Part of a small language model's weights.
Size: width 160, MLP 448 SwiGLU, 9.96M parameters.
Training: 501M tokens, 3819 steps.
Each number is 128 + 32 x the weight over its row's rms, rounded and kept within 0 to 255. Layers, rows and columns count from 0. The size above them is the row's rms in percent of the matrix's.

# layer 2 MLP up, 448x160, rms 0.0652, rows 17-45, columns 80-159
size [100  97 106  96  91 106  99  95  95 100  89  95  96  98 102  95 110 110  91 103 102 107 103  91  87 105  95 102 109]
[[118 118 102 141 151 134 145 121 103 139 121  81 195 138 131 139  86 147 106  73 121 122 167 126 135 135 145 163 172  89 133 226 140 135 104 149 121 146 156 184 149 103 172  81 135 206  61  83 164 129 121 113 125 147 162 128 139  99 144  89 142 100 108 119 110  94  70 151 133 118 166  62 119 136  96 163  36 155 138  84]
 [ 77 191 134 102 147 135 128 105 108 131 158  94 112 131 138 133 173 142 157  73 155 147 139 122 112 156 137 115 140 121 163 149 139 159 146 156 114 132 109 174  94 146 145 123 109 159 102 133 102 171 179  99 153 146  84 129 182 171 180 152 107 169 138  96  76 168 197 194 138 145 103 111 178 106  80  64  70 156 214 112]
 [160 112 127 157 108 148 131 122 121 148 149 183 135 126 129 111 138 119  90  85 115 114 157  59 163 105 140 146  71 148 139  91 123  74 129 157 170 133 145 153 109 103 119 116 108  95  96 207 157 164 233 129  84  79 158 145 141  99 147 117 130 122 163  81 151 119 129  92  88 124 124 105 150 211 130 134 133 135  71 143]
 [138 131 193 139 109 155 172 133 141  81 169  90  92  83 136 140 126 118 123 111 181 122  86 119 163 120 137  51 158 103 113  64 156  99 101 153 100 101  98 155 160 150 147  69 105 124  86 137  94 145 102 111 125 123 122 140 122 128 151 138 177 138  68 151 123 194 146 109  33 133 154 158 181  98 157 131  89 103 139 102]
 [ 91 157  80 120  98  76 150 171 136 177 117 105 120 147 116  90 159 117 103 159 132 132 113  87 116 129 173  94 124 161 127 134 149  97 176 120 131 111 110 103 154 108  95 126  46  79 143 111 140 145 134 105 105 133  83  92 138 148 114  90  74 137 186 150 166 150 144 121 103 124 144  86 166 127  75 151 129 222 144 190]
 [ 91 213 153  91 109 177 206 122 125 150 175 155 120  96  66 135 115  82  83 137  93 103  66 158 135 177 141 132  92  97 138 149 141 106 123  80 153 148 139 197 177 159 152 121 105 141 187  66 164 136 137 132 155 117 160 121 114 111 183 161 183 142 149 143 136 141 122 123 119 162 124 120 126  93 146 160 137  79 109 156]
 [ 53 143 188 140  74  90 156 147 106 118 149 120 156  87 173 130 153 161 101 167 136 113 155 165 159 137 148 172 166 144 147 161 181 148 162 121 125 112  93 135  64  79 118 156 133 160 170 118 127 136 172 144 151 167 104 147  92  98 141 162 173 156 137 167 113 124 137 154 172 107 116 171 184  66 141 168 129 131 168 171]
 [146 100 131 116 121 126 155 130 100 150 206 119 100  98  91 115 135 135 144 153 139 143 174  82 113 100 152  77  64 155 131 134 126 208 112  79 146 129 102 174 146 136 142 122 117 111 124 138 185 154 134 167 144 109  99 168  95  85  93 166 186 156 138 167 120  71 171  65  98 131  89 115  98 101 156 125 141  73 152 130]
 [151 123  97 178 155 160 172 143 108 127 119 136 133 156 116 154  62 125 111  89 143 103 129  76 170  97 147 128 162 148  84 106 170 178 117 121  75 106 144 147 102 136  75  70 189  75 112  67 133 166 153 137 113 133  91 154 115 127 108  94  94 126 149 125 167 101 102  88 127 131 162 181 122 215 150  60 119  59 139 130]
 [ 68 104 148 160  71 168 111 115 110 119 171 122 141 153  95 155 126 143  57 138  89 132 161 101  57 150 152 122 130 196 153 176  91 119 136  76 103 144 115 129 105 164 103 117  95 184 142  96  89 116  58  92 108 145 182  87 138  82 164  87 113 135 114 207 123 170 131 124 129 183 116 104 111  86 129 159 133  81  92  83]
 [150 129 115 131 122 106 161 161  89 125 108 152  83  93 105  98 137 134 148  90 129  96 149  73  83 104 108 156 178 141 100 156 103 186 177  85 109 110 132 102 107 192 179 118  98 112 104 100 142 175 132 117 174 122  86 129 115 109 128 113 140 144  46 177 241  99  68  88 118 161 141 138 145 152 115  89 135 111 115  94]
 [172  98 104 172 158 104  98 158 111  56 102 124 143 147 154 138  85 118 121 101 126 118 121 119 153 202  68 156 130  77  76 150  73 128 106 157 160 110 148 144 142 126 123 140 117 129  75 117 162  90 153 149 166 154 100 123 116 131 189  98 175  87 182 160 154 116 122  98 177 132 154 155 162  88 146 190 103 130 158  91]
 [144 167 105 137 152 160 142 176 111 103  95 132 118 115 136 143 147 146 174 114 139 110 148  90 100 109 133 116 157 130 163 140  66 140 117 103 169 161  72 147  65 171 189 112  76 104 103 161 142  66 139 195 100 138 128  98 153 174 129 193 185 145 131 195  91 149  88 141  83 144  82 122 126  48 131 171  99 113 151 120]
 [ 82 152 106 127 178 148 114 164  79 130 170 154 177 142 121 106 135  89 156  97 161 102 141 158 108 125  96 150  66 164 134 123 193  85 136 108 100 171 143 137  87 142  95  89 147  77  79 130 134 149 156 155 134 178 158  88 207 129 180  75 147 136  95 111 111 108 109  69 154  86 172 118 153  42 117 150 131 149 161 107]
 [170 155 132 155 130 138 131 100 140  88 152 125 124 113 155 126  90 133 114 110 148 132 133 135 101 152 156 174  89 117 181  58 177 149 184 109 146 150 141 103 226 116 111  87  88 200 135 197 115 151 106 174  89  86  99 131 123 138 115 117 144 154 116 128 117  74 143 137 134 134  66  72 131 151 146 125 135  96 100 140]
 [164  44 147  76 134  81 146  86 123  76  91 169 112 102  98 110 151 135 216 131 175 122 159 165  81 111 126 174 116 144 111 101 167 121 143 138 119 173 219 157 112 110 160 128 151 124 138 122 162  63 113 124  83 174 105 152 123 178  92 153 125 162 127 105 122 139 159 129 164 115 155 107 126 154 117 125 112 180  90 155]
 [ 65  88 116 178  90  68 132 178 157 114 124 147  87 152 150 125 140 151 138 121 157 205 103 113 192 165 125 151  91 107 133 123  92 120 105 143 121 156 122 139 174 151 141 110 119 142 203 207 148 145 104 176 137 135 139  78 118  97 218 152 172 110 145 129 142 129 100 155 156 121  67  74 142 165 103 136  80  97 185 117]
 [175 131 107 132 133 149 153 116 143  84  90 118 140 175 158 125  91  83 127 154 159 158  75 103 148 110 113  81 157 178 190 139 156 128 203 131 110 144  78 153 156 127 175 158 183 144 101 122 122 153 127 101 157 187 144 126 137  90  93  72  83 145 134 101  71 108 122 187 114 105  94 160 144 108  69 119 121 130 144 153]
 [117 131 154 174 116 151  92 103  92 128 140 150 108 115 128 143  55 158 106  35  70 153 158  89 137 156  99 107 148 117  77 156 155 154 110 155  87 109 112 129 134 157 173 141 152 189 142 153 109  94 182 172  99  68 114 139 185 173 134  98  65 125 181 174  73 161 108 139 138 129 142 185  75 122 132 159  66 166 120 109]
 [158 153 128 179 152 140 119 111 120 123  99  76 112 171 140 124 175  82  95 155 143 135 131 118 172 120 122 126 168  71  98 158 155 100 141 110 126  86  87 135  94 155  69 164 100  67  97 107 113 110 120 132 137 168  94 143 185 158 124 103  85 149  90 125 164 162 146 137 184 116 173 122 146  70 150 154 127 160 162 163]
 [121 123 117  94  84 148  90 189 138 118 124 154 114  57 119 130  98 145 118 156 110  92 129 134 123 128 161 181 130 150 140 137  97 157 137 132  94  67 101 113 134 174 110 158 111  89 157 157 110 150 122 146  97 111 159 123 179 119  90 160 163 106 144 170 138  73 132 147  69 140  97 115  80 119 101 121 129 165 124  93]
 [ 67 125 146  73 140 112 162  93 134 104 149 145 178 174 171  78 157  84 127 127 171 138 131  79 132 129 142 113 143 113 138 191  99 108 144 118 128  68 164 104 122  59 108 148 136 139 173  92 147 131 118 114 114 152 112 158 149 119  95 112 126 137 144 122 178 163 145 175  69  58 133 157 154 124 139 112 180 106 115 160]
 [156 161 157 105 156 132  46  99 142  91 134 109  84 116 102 169  85 140 163 121 146 102  76 140 150 107 125  75 150 137  98 146 149 105 148 170 164 159  62 134 190 162 151 118 121 127 134 104 124 112 123 151 143  87 135  72 172 127 188 137  94 174 117  78  67 181 166 113 111 143 111 136  83 113 151 145  99 122 135 100]
 [176 110 137  88 116 157 169 112 153 137  99 153  87 154  99 120 201 147 137 135  70 117 118 135 134  76  92  80  90 136 141 128 100  88 169 132 152 140 160 102 153 140 126 178 173  82 174 148 162 124  93 107 150 132  86 197 112 229  62 165 147 115 150  89 139 120  83 169 147  74 119 117  84 136 127 101  71 132 141 100]
 [148 110 107 122  91 129 105 132 183  90 175 115  86 216 130 178 103  86 119 157  58  96 145  67  91 129 127 130 150 139 109  78 114 161 196 146 144 160 111 199 160 160 120  71 136  93 128 182 158  55 125 140 119 138 147 149  71 123 189 102 136  92 125 130 162  96 142 111 144 102  97 105  94 161 136 169 120 112 154 138]
 [150 160 143  98 130 182  94 192  83 152 136 107 139 136 125 155 125 154 133  91 106 132 150 131 140 135  99 112 164  97  93  87 119 157 138 155 150 149 173 118 123 141 112 100 161 112 146 148 122 124  98 143 102 145 161 121 151  95 167 105 143 115 171  91 145 135  53 128  47  69  82  94 109 117 183 172 161 119 136  99]
 [154 126  60 116 130 205  61 105 105 165 145 151 120 146  92 107 185 188 153  93 145 156 116  72 123  37 153 128 103 124 112 133 148 107 105 116 101 114 158 164 130 163 128  66 136  80 112 160 119 169  81  55 142 170 172 143 122 129 154 114  89 106 151  67 183 145  96 146 157 124 149 170 145 120 114 106  99 139 121 135]
 [ 95 114  68 100 109 126  71 106 133 146 176 147  92 134 154 130  83 154 161 132 174 109 136 119 133 162  49 149 152  93 129 114 156 106  47 101 131 138 143 153 158  94 121  77 153  97 117 138 180 143 112 129 176  93 112  92 132  81  86 111 103 187 165 167 103  98  70  89  75 153 103 153 181 131 166 184 142  75 120  93]
 [127 141 150 123 122  79 145 110 167 150 137 155  61 158 116 104 113 135 177 104 107 109 221 126 128 120 120 172 116 134 137 124 144 124 131 115 136 144 131 100  68 183 163 112 135 108  90 159 135 104 138 190 164  42  73  76 125 162 180 162 126 100 118 153 141  85 137 225 171  96 156 102  87 120 115 115 100 141 105 159]]
# layer 2 MLP down (transposed), 448x160, rms 0.0651, rows 17-44, columns 80-159
size [107  95 112 103  92 108 103 100 103 102 100 109 102 102 103  94 103 105  98 100 104  89 101  94  86 106  96 101]
[[132 155 138 134  94  91  98 172 156 145  72 160  96 156  58 161 136  98 102 149 148 172 242 110 144 164 136 116 143 163 123 107 112 171 118  85 131 135 157  89 180  70 172 118 131  68 161 149 142 156 136 151 163 126  72 171  47 131 129 167 138 114 120 121 140 144 136 108 142 192  80 132 154 131  95 138  95 150  98 103]
 [165 189 108 140  57  95 127 103 162  91 167 141 143 105 104 167 154 101 105 146 142  95 104  27 157 134 143 145  56 179 122 147 120 113 108 160 153 123  87  76 178  85 108 120 111  94 122  78  77 145  93 149 103 149 112 152  59 104 148  91 146 159 165 163 109  44 133 138  96 131 115  88 122 140 139 169  99 107 116 172]
 [128 144 101 176 133 169 103 137 159  70 134 122 110 111 155  89 137 119 168 148 127 142  77 140 134 167  65 207 135 107 127 105 122  90 113 143  97 147 123 154 122 215 100 141 161 181 132 101 121 114 133 104 124 176 124 137  70 109  76 118 114 189 124 168 151 122 152 135 103 146 101 199 172  58 151 141 130 107 157 180]
 [102  60 193 150 122 140 152  91 119  99 141 120 133 115 103 147  59 145 111 138 134 113 127 136 128 115 129 135 107 174 102 132 114  95 105 146 126 114  93 173 139 127 177 135 136 180 116 157 134  83 154 140 170  49 104 159 116 104 122 122 122 163  97 123 157 157 113 129 123 157 197 217 148 143 160 111  82  89 154  97]
 [125 149 108 163 136 118 138 203  99 118  80  92 119 186 107 139  95 145 127 176 108 167 100 166 180  65 150 101 138  72  93  84 137 163  78 158 137 137  84 146  90  92 182 205  84  99 117  92 145 151 186 126 113  79 132 122 162 132 134 125  85 156 154 151 113 162  83 157 111  99 102  85 113 190  77 141 175 128 181 162]
 [165 155 149 117 111 190 142 110 120 126 131 171 166  83  85 111  80  80 108 131 136 133 103 142 157 164 169 122 133 107 174 120 140 177 229 128 185 140 157 138 157 135 189 130 105  96 119 145  82 180 106 128 128 135 120 149 127 178 150 163 134 207 148 124  90 126 140 133 134 134  96 148 125  90 106 114  75  82 195 211]
 [141 168 162 212 140  81 122 138 100 139 145  81 136 138 152 146 148 162 118 166 173  99 102 103 140 136  72 104 231 163 142 135  94 138 120 125 187 150  90 134  32 155 175 140 109 151  74 137 150 145 223 140 113 101 209 188 156 163 108 147 102 139 141 149 113 156 119  64 145 114 111 155 133 172  61 182 113 103 106  99]
 [133 160 121  82 116 170 160 105  79 128 125 121 120 137 190 120 107 139 149 133 110 111 155 112 103 132 182  94  94 150  47  59 110 148  95 151 130 104 113 185 148 100 101  68 122 115  89 155 175  84 148 176 148  40 158 133 155 126 157 188 167  94 106 161 113  90 150 156 133 125 158  55  48 103 186 133 155  92 131  83]
 [142 168 118 100  99  70 145 114  81 100  87  92 152 139 176 175 126 131 128 111 101 171 153  87 119  97 156 107 169 181 123 190 130 198  72 165 120 114 156 186 115 100 149  99 159 114 106  96 160 149 125 128 187  84 102 110 181 134 131 134  86 105 113  98 141 135 168  59 112  98 171 100 155 160 170 104  58  83 126 106]
 [130 113 119 109 136  76 148 102 119 161 172 105 147 100 120 104 153 101 141 157 138 101 102 112 211  91  80 103 143  99 121 106 123 201  58 178 159 138 109 104  87 148 119 153 112 150 125 121 161 126 147 131  94  99  79 131 113 144 134 137 148 119  88 102 139  50 133 105 166 107 156 211 115 114  65 118 100 162 145 189]
 [124 170 105 119 109 129 134 152 107 130 178 165  99 171 156  81 135 134 125 138  98 127 191 137 102 151 130 109 115 142 163 136  94 107 171 160  66 153 174 108 177 204  92  85 153 117 171 120 178  85 114 207 139 133 124  91 126 133 115  74 143 212  96 173 123  87 125 151 100 147 143 106 115 124 132 131  94 191 110 131]
 [187 144 114 143 101 177  93  81 101 128 116 104 108 132 133 141 184 146 103  69  86 126 133 104 112 151 114 158 154 123 145 162 159 117 157 115 138 141 137 124 145 143 139  78 122  76 152 180 166  88  91  90  62 132 174 172 128 131 163 114 118 131 164 127  64 123 163 156 137  91 111 143 115 107 112 127 170  81 100 152]
 [111 124 118 102 175 155  82 131 143 125 171 163 128 150 164 122 168 165 151 123 136 137 109  98 106 128 115 116 139  95 109 146 122 159 101 123 130 127 108 124  71 141 104 124  94 159 157 111 111 135 138 114  90 159 163 145 168 134 124 153 166 137 106 149 136 100 135 158  91 124 104 181 161  93 104 178 124  70 156 118]
 [117 140  99 149 108 129  66 133 117 117 113  78  40 120 100  92 171 168 102 156  88  91  92 145  93 180 157 115 107 144 154 121 115 148 136  98  93  79 143 110 100 145 149 106 102 162 118 177 156 106 133 129 125 125 151 111 122 101 111 156  67 114  98  91 126 125 142 218  98 167 126 141 137 144 134  64 135  95 149 140]
 [118  89 154 159 142 133 109 160 133  59 143  42 176 110 128  78 118  79 122 173  77 133 102 134  65 110 129 142 101 162 135 130 125 200 155  80 150 169 152  76 160 131 176  99  91 134 138 162 103 201  62 133  98 187  91 156 158 101 112 118 158 129 113 172 171 146 101 105 164  87  97 144  97 110  98  71 137  86  63 159]
 [138  64 101  43 175 107 173  87 152  81 139 133 153 120  69 126 134 154 188 123 128 111 138 148 102 135 122 204 166 101  81 113 141  94 139 129  83 145 116 149 116  76 139 115 165 146 114 119 122 110  81  61  72 186  77 113  98 169 146 150 103 127 172 151 163 117 150 114 185 140 134 143 129 154  96 153 135 148  85 150]
 [ 86  75 176 165 168  92 165 124 113 144  66 146 113  98 144 173 146 107  92 125 121 173  41  89 120 173 107 146 125  77 153 133 119 139 102 104  75 174 135 123 171 171  85 136 102 146 156 147 132 124 112 156 132 118 118 152 109  87 203 159  96 138 108 109 127 109  86 116 121 126  87  50 151 133 104 125 116 104 105 146]
 [179 104  91 100 103 103 136 105 126  68  78 102 122 173 157  95 127  87 124 150 145 169  87 106 139 102 100 107 178 170 162  98 161 153 170 131 158 118  79 111 118 179 172 118 160  96 137 123 111 166 101 117 188 163 143 136 176 134  98  94 131 148 121  79 109 120 123 133  90 147  91 147 125 131  75 103 109 122 150 173]
 [117 153 121 112 116 171 123  80 116 130 101 114 113 155  93  85 121  91 168 100 141 127 131  88 202 102 179  87 126 139  55 161 144 137 206 164 121 128 143 140  60 138  95 152 193 135  79  70 122 113 108 146 144  65 144  70 120 154 132 131 151  76 115 112 128 165  76 113 101 115 166 179 130 156 120 130 159 160 122 141]
 [159 141 117 142 162 145 126 130 191 111 106 109 162 137 176 100 150 111 135 149  96 138  97 122 114 154 162 163 155 111 119  71 172 115 200 147 133 130  92  82 159 148  76  93 117  87 136 148 157 127  95 131 131 138  86 125 145 184 150 119  93 161  98 117 102  81 144 116 185 118  94 109 127  70 139 120  91 150 157 114]
 [122 124 112 133 125 160  87 137  89 135 106 162 191  92 170 174 143 104 121 156 143  82 143 154 128 112 124 153 118 107  83 151 171 125 121 120 132 109 125 154 171  92 101 123 132 156 135 164  67 117 100 144 110  89 115 147 135 136 164  80 102 152 137 175 147 110 140 133  28 162 113 159 115  85 176 189 126 159 118 149]
 [133 103  68  94  90 143 201 134 141 163 104 101 196 187 107 152 161 144 145 127 115 124  42 109 127 113 143 115 120  89 105 113 129 131 159 108 107  86 190 136 128 127 149 101  97 101 160 118 122 123 146 184 123 109 170 192 154 121  86 120 105 165  96 142 110 171 135 151 137 170 133 150  95 138  69 151 137  91  85 182]
 [131 141 172 104 128 107 116 110 163  74 148  94 103 164 140 134 116 112 158 148 134  99  93 156 111 152 178  93 123 155 112 161 133 100 186 191 150 118  98 135 146 103 150 128 120 141 169  73  65 130  54 102 142 147 176 140 112 100 141 152 159 122  78 128 125 156 115 111  91 138  58 102  79 105 150 146 112 204 151 109]
 [178 101 153 149 123 154  84 126 129  91 110 133 112 137 139 105 162 127 103 133  74 156 155 101 117  80  92  63 138  83 200 138 132 106 103 159 109 114 120 112  91 128 120 141 202 136 198  95 148 134  72 111 110 129 124 149  99 143 113 100 188 122 192 169 172  97  54 127 135 130 135 140 126 154 108 129  84 104 132  81]
 [131 146 147 126  74  92  94 128 148 146 143 132  60 165 100  97 101  57 125 172 101  86 100 135 157 163 140 105  70 104 171 140 138 159 174 101 116 139  58 136  87 153  91 108 150 126 177 116 200 137 134 108 151 187 159  99 149 102 128  61 124 150 145 114 162 123 109 117 105  92 132 131 158 106 154 163 105 155 162  80]
 [121 107 111 158 147 136 159 125 199 127 146 192  82 137 139  69 149 107  89 158 144 159 129  94 130 180 174 159  79 181 161 119 130 156 134  89 130 129 108 127 136 140 110 170  45 151 141 129  95 130 136 163 110 133 112 101  99 173 127 183 133 136 118 188 137 149 221 148 182 200 135 146 154 158 132 117 128 137 127 132]
 [142 136 133 110 157 112 113  72 127 115 105  62 134 163  91 118  98 135 142 136 163  95 129 140  75 172 151 137 142 166 161 138 152 140 143  65 103 176 118 126  90  72  56 145 164 184 114 160  96 145 157 131 149 125 123  80 170 133  98 136  99 112 128 174 124  67 144  97 129 102  92 154 140 136  93 150 114  75 179 131]
 [152 134  78 138 140 107 105 159 159 133 140 126 128 147 140 118  41 136 151 168 165 127 179 143 139 137  72  99 200 123 104  80 101 144 200 107  74 166 133 190 109 111 125  72 139  70 124 116 159 179 176 154 175 186 120  94 159 146 182 242 138 136 161 170 121 114  25 126 110 141 163 178 125 224 150 110 101 126 109  97]]
# layer 2 MLP gate, 448x160, rms 0.0652, rows 18-45, columns 80-159
size [ 96 124 103  91  96 101  97  92 100  92 104  94 101  99  85 105  98  92  92 108  97 108  98  86 103  98 107 109]
[[139  95 117 157  95 115  73 140 118  44 108 114  91 100 103  91 132 112 124 142 110  91  89 144 185 113 126 137 100 191 121 117 103 178 143 121 102 121  98  82 140 121  99 104 156 133 100 127 121 165  87 183 134  95 180 122 140 119  88  87 145 100  53 150 160 100 165 150  83 147 139 115 132 149 159 163 122  93 103 141]
 [107 136 141 191 115 149 102 134 113  56 155 149  99 118 139 135 132 128 130 165 123 124 108 148 104 134 147 168 135 115 137 110 145 102 124 116 144 161 116 109  93 212  79 118 110 168 190  48 159 118 116  81 136 185 124 132  67 103  23 138 133 184 190 157 124 155 114 122 155 128 105 213 128  86 139 119  64 116 152 147]
 [ 94 125 141 187 136 137 139  97 133  72  98  89 105  78 114 140  88 164 172  92 114 156 137  94 125 137 130 103 180 140  87 111 142 147 121 180  83 125 120 126 115 175 166 138 159 158 117 147 109 119 129 117 159 113  86 126 140  80 146 151 145  97  79 129 114 153 137 126  77 161 152 178 107 108 160  98 104  55 136 137]
 [196  96 125  87 129 120 116 116  72  79 110 126 128 164  80 172 109 147 153 156 135 124 141 184 129 156 107 101  45 116 145 130 131 179 134 144 140  67 185 176 123 128 199 168 134 122 115 142 120 179 141 196 131 101 141 179 104 108 183 193 138 141  97 105 135 100 108 119 110 134 118 179 148 143 110 163 133  87 164  84]
 [175 121  95 201 129 129 100 140 157 124  94  92 130 164 145 159  98 151 150 124 126 150 160 140 119  85  85 100 115 137 107  94 117 169 156 148 146 125 136 101 102 126  98 108 140 140  82 199 100 110 127 133 102 119 114  37 186 132 135  57  85  62 113  93 136 127  75 159 169 137 168  73  98 204  79 176  98 192 115 142]
 [166  61 122  98 148 162 124 136 102 108 111 130 116 156  99 160  98 171 148 118  97 169  36 122 139 126 127  95 120  62  60 124  95 112  67 106 112 111 110 184 105 145 125  98 149 106  98  98 124  97 104 131 166 157 142 131 106 163 176  90 119 120 129 107 173 143 162 115 132 103 203 142  94 134 150 115 132 133 142 153]
 [157 111 152 128 154 140 146 109  92 142 179 142 100 138 167  92  89 104 179 137 138 126 107 128 134  77  92 120 105 138 168  86 152  83  73 130  97 111 137 112 144 139 138  93 221 119 118 114 183 176 119  86 181  91 112 126  94 142 130 139 107 181  96 146 116  96 191  95 191  88 132 148 120 137 107 127 145 102 148  92]
 [141 133 167 112 138  96 160  82  76 105 195  73 144 139 155 162 168 122 178 144 143 125 148 127 139  93 130 118 153 136  81 117 111 111 144 149 100 147 127 141 111  50 131  86 154 135  50  80 177 126 117 144 117  62 151 123 142 139 134 189  85 152  73 105 118 210 117 126 110 138 179 108 130 105 140 126  53  88 108 168]
 [158  96 158 141 188  55 199 112 143 140 152  99  88 141  88  82 162 131 117 110 153 160 146  91  93 141  77  92 117 115 149  90  91 154 133 167 179  98 143 161 135 165 167 188 178 117  89  99 112 116 132 100 182 186  75 108 132 140 169  87 127 140  93  59 143 153  99 136 124 118 139 126 139 106 146 135 117 183  79 143]
 [146 146 143  67 154  96 138 144  98 124 196 205  85 121 124  99 159 107 123 149 167  89 143 106 102 105  60 165 105 129  83 171 145 135 128 178  93 140  78  94 173 188 114 102 165 135 133  64 118 178 127 151 155  91 114 126 183  99 141  83 127 225 103 162 135 155  62 142 138  99 178 127 163 136  66  97 143 118 138 178]
 [126 106 104 160  65  77 134 197 166  91 133  95 142  97 103 129  79 146 137 127 134 133 157  90 161 149 114 160  99  84  77 114  99 105  92 144 124  95  76 147 151 149  86 154 151 127 122 103 171 177 178  81 167  93  74 153 154 144 148 131 162 169 117 184 171 128  66 101 103 105 166 126 174  83 142 130  76 122 166  95]
 [125  67 112 149 110  93 110 147 152 145 118  93 164 105 137 103 162  83 135 144  93 136 126 128 142 116 165 133 150  70 128 157 151 165 133 114 118  78 120  79 173  79  61 139  97 105 181 100 136 139 124  34 116 118 118 167  87  69 103 121 133 134 112 131 126  88  82 131 139 143 153 143 172 181 126  75 172 132 130 144]
 [145 109 112 132 171  66 189 156 123 121 155 137 103 192 156  58 120  92 169 124 129  78 160 169  84 143 108 119  94 126 124 175 180  86 126  63 166 113 113  58 131 179 149 125 154 102  79 122 172 130 146 137 131 172 139 134 158 124 141 154 124 100 160  81 180 132 116 163 106  86 146 131 150  40 118 137 159 137 158  95]
 [156 154 178 138 122 149 127 149 170  34 150 125 181 104 144 109 138 120 143 160  76 118 139 175 115 120 145 167  49 120 147  82 141 153 154 105 126 111 130  97 159 152 118 111 118 106 148 112 140 163  51 159  89  97 134  80 126 130 124 157 150 114 101 139 133 127 123 104 163 126  95  49 134 119  81  66 138 141 113 180]
 [124 133 120 134 125 176 121 128 108 120 142 119 146 157 112 152 190 192 125  82  77  88 177 157 138  85  97 132 161  90 174 172 130 100 113 155 206  97 131 101 147 122 162 136 121 136 115 132 129 137 125 176  89 165 106 119 123 161 127 155 151 123 122 103 108 170 145 127 139 119 127  75  77 124 131 129 158 123  98 173]
 [150  89 159 148 124  96 126 160  88 149 104  96  81 147 122 129 113  89 151 150 113 151 140 109 100 185 119 134 135  87 147 138 133 141 133  78 113 118 158  98 204 128 210 125 100 221 161 131 136 142 175 187 125 166  86 125 158 113 232 108 156 145 116 155 113 112 123 154 183 134  52  66 185 128 115 187 140 116 105 114]
 [115 121 118 114 125 155 100 116 142 177 172 152 140  81 110 124 139 111 138 116 167 101 125 113 126 152 145 189 113 115  84 135 118  93  58 121  64 103 127 141 124 142  83 129  89  92 129 149 123 115 184 136  82 101  88 164 135 167 121 159 155 117  84 116 142 123 155  73 166 121 174 175 174 133 166  74 123  92 166  87]
 [147  73 144  92  97 173 144  93 115 177  83 111 106 119 106 105 168 106 155 121 109 122 153 142 160 122 184  78 152 131 110 163 188 177 162  87 123 124 129  79 123 131  61 148 121 121 130 110  85  93  74 173 108  96 115  91 110 152 117 190 139  70 158 144 130 142 133 182  87 100 139 123 128 170 160 130 150 189 118 157]
 [129 137 146 174  96 185 145 145  98 142 153 148 127 150 158 147 179  91  86 123  91 127 167 114 116  85  89 122 110 179 137 155 127 155  95 123 114  97 120 159 142 140 159 188 120  57 169 124  70 108 150 107 144 134 122 155 108 105 138 155 118 176 112 175 202 154 197  92 159 143 202 112 130 174 104 176 143  91 136 185]
 [108  72 134 138 142  77 161 111  86 175 165 114 131 166 159 134 215  68 148 140 103 119 139 102 111 153 143 121 125 180 107 120 129 135 137 155  95 125 142 119 156  98 140 140 150 146 108  93  75 137 145  83 110 155 123 178 120 145 142 122 130  68  75 123 135 116 125 156 145 106 118 213 148 183 153 106 153 149 153 116]
 [ 92 101  54  93  96  77 148 173 164  68  47  57 128 168 166 133 156 136 107 183 123 165 102 144 137 136 105 141 104 143  89  65  94 163 174  59 163 106 207 121 177 120 177 108 101 153 144  86 112 131 134 159 144 127 113 109 174 175 142 118 171 167 128 177  75 121 132 174 126 132 100 141 139 160 141 115 148 134  53 115]
 [153 112  95 128 172 114 106 165 100 137 126 118 133  99 117 126  83 182 136  98  96 168 140 117 166 166  94 144 199  98 137 121 139 148  53  60 147  97  64  87 141 159 119 110  62 157 112  83 114 111 185 155 155 116  60 163 171 167 135 134 123 100 176 166 113  97 138 145  84 138 194 179 154 140 121  97 104 117 139 124]
 [ 70 104 176 144  63 101 123 107 120 150 122  99 152 164 149  91 120  91 123 134 154 164 181 107  89 146 150 212 131 133 113 134 136 120 103 134 108 101 123 137  99 137 126 133 111 145 141  65 158 159  77  84 119 131 132  66 111  84 149  83 147 103 174 174 131 152 152 116 141 112 196 105 169 133  94 100 181 115  90 152]
 [160 114 144 116 139 169 105 124  32 138 104 142 121 123 168 106 135 152 116  82 170 163 137 172 161 113 114 127 139 109 191 149 168 132  48 105 153  84 124 111  94  91 120 156 130 180 142 104 112 158  85  48 143 154 131 107 141 134 128 121  88 191 181 149 123 163  60 161 136 115 102 131  95 148 117 120 140 166  51 154]
 [112 119  88  95 112 147 125  95 145 158 153 165 112  73 163  64  99 149 101 143 113  83 123 129 107 120 121 141  76 105 194 192 157  94 148 106 113  98 120  97 150  96 111 146  87 143 157 136  94 133 141  79 118 153 134 126  83 141 102 133 193 111 152 109 102 117 160  72 141 110 122 157 130 196  98 143 122 113 127 156]
 [128 131 184  92 124 101 114  97 175  85 126 133 112 165 135 130  87 145  83 122 150 127 117 152  92 178  88 200 118 138 145  96  75 103 140 182  99 139  70  50 152 122 124 207 124 157 121  34  85 117 120  86 178 165 121 132  90  98 106  68 172 144 123 181 134 120 125 166 130  93 129 116 127 124  79 113 146 193 130  97]
 [144 137 156 135 190 109 185 148  70 115 105 121 127 120 129 134 173  78 124  95 107 175 128 143 104  96 169  94  72 124 167 133 158 126 166 134 167  86 105 132  99 206 191 166 106 106 115 112  99 126 112 107  93 145 141 112 149 131 123 187 149  79 114  90 149 166 192 188 180 126 124 107 112  63  79 149 141 156  94 204]
 [192 133 165 140 131 137 161  92 114 129 185 133 108 139 162  82 114 102 188 116 143 172 186 132 144 124  48 150 118  59 100 175 180 125 109 145 167 108 102 110 118 142 146 120  99 143  96 163 130 105 185 144 150  90  76 120  84 150 181 125  87  92 134 142 135 115 146 135 161  55 146 139  76 126 178 146  86 133 139 127]]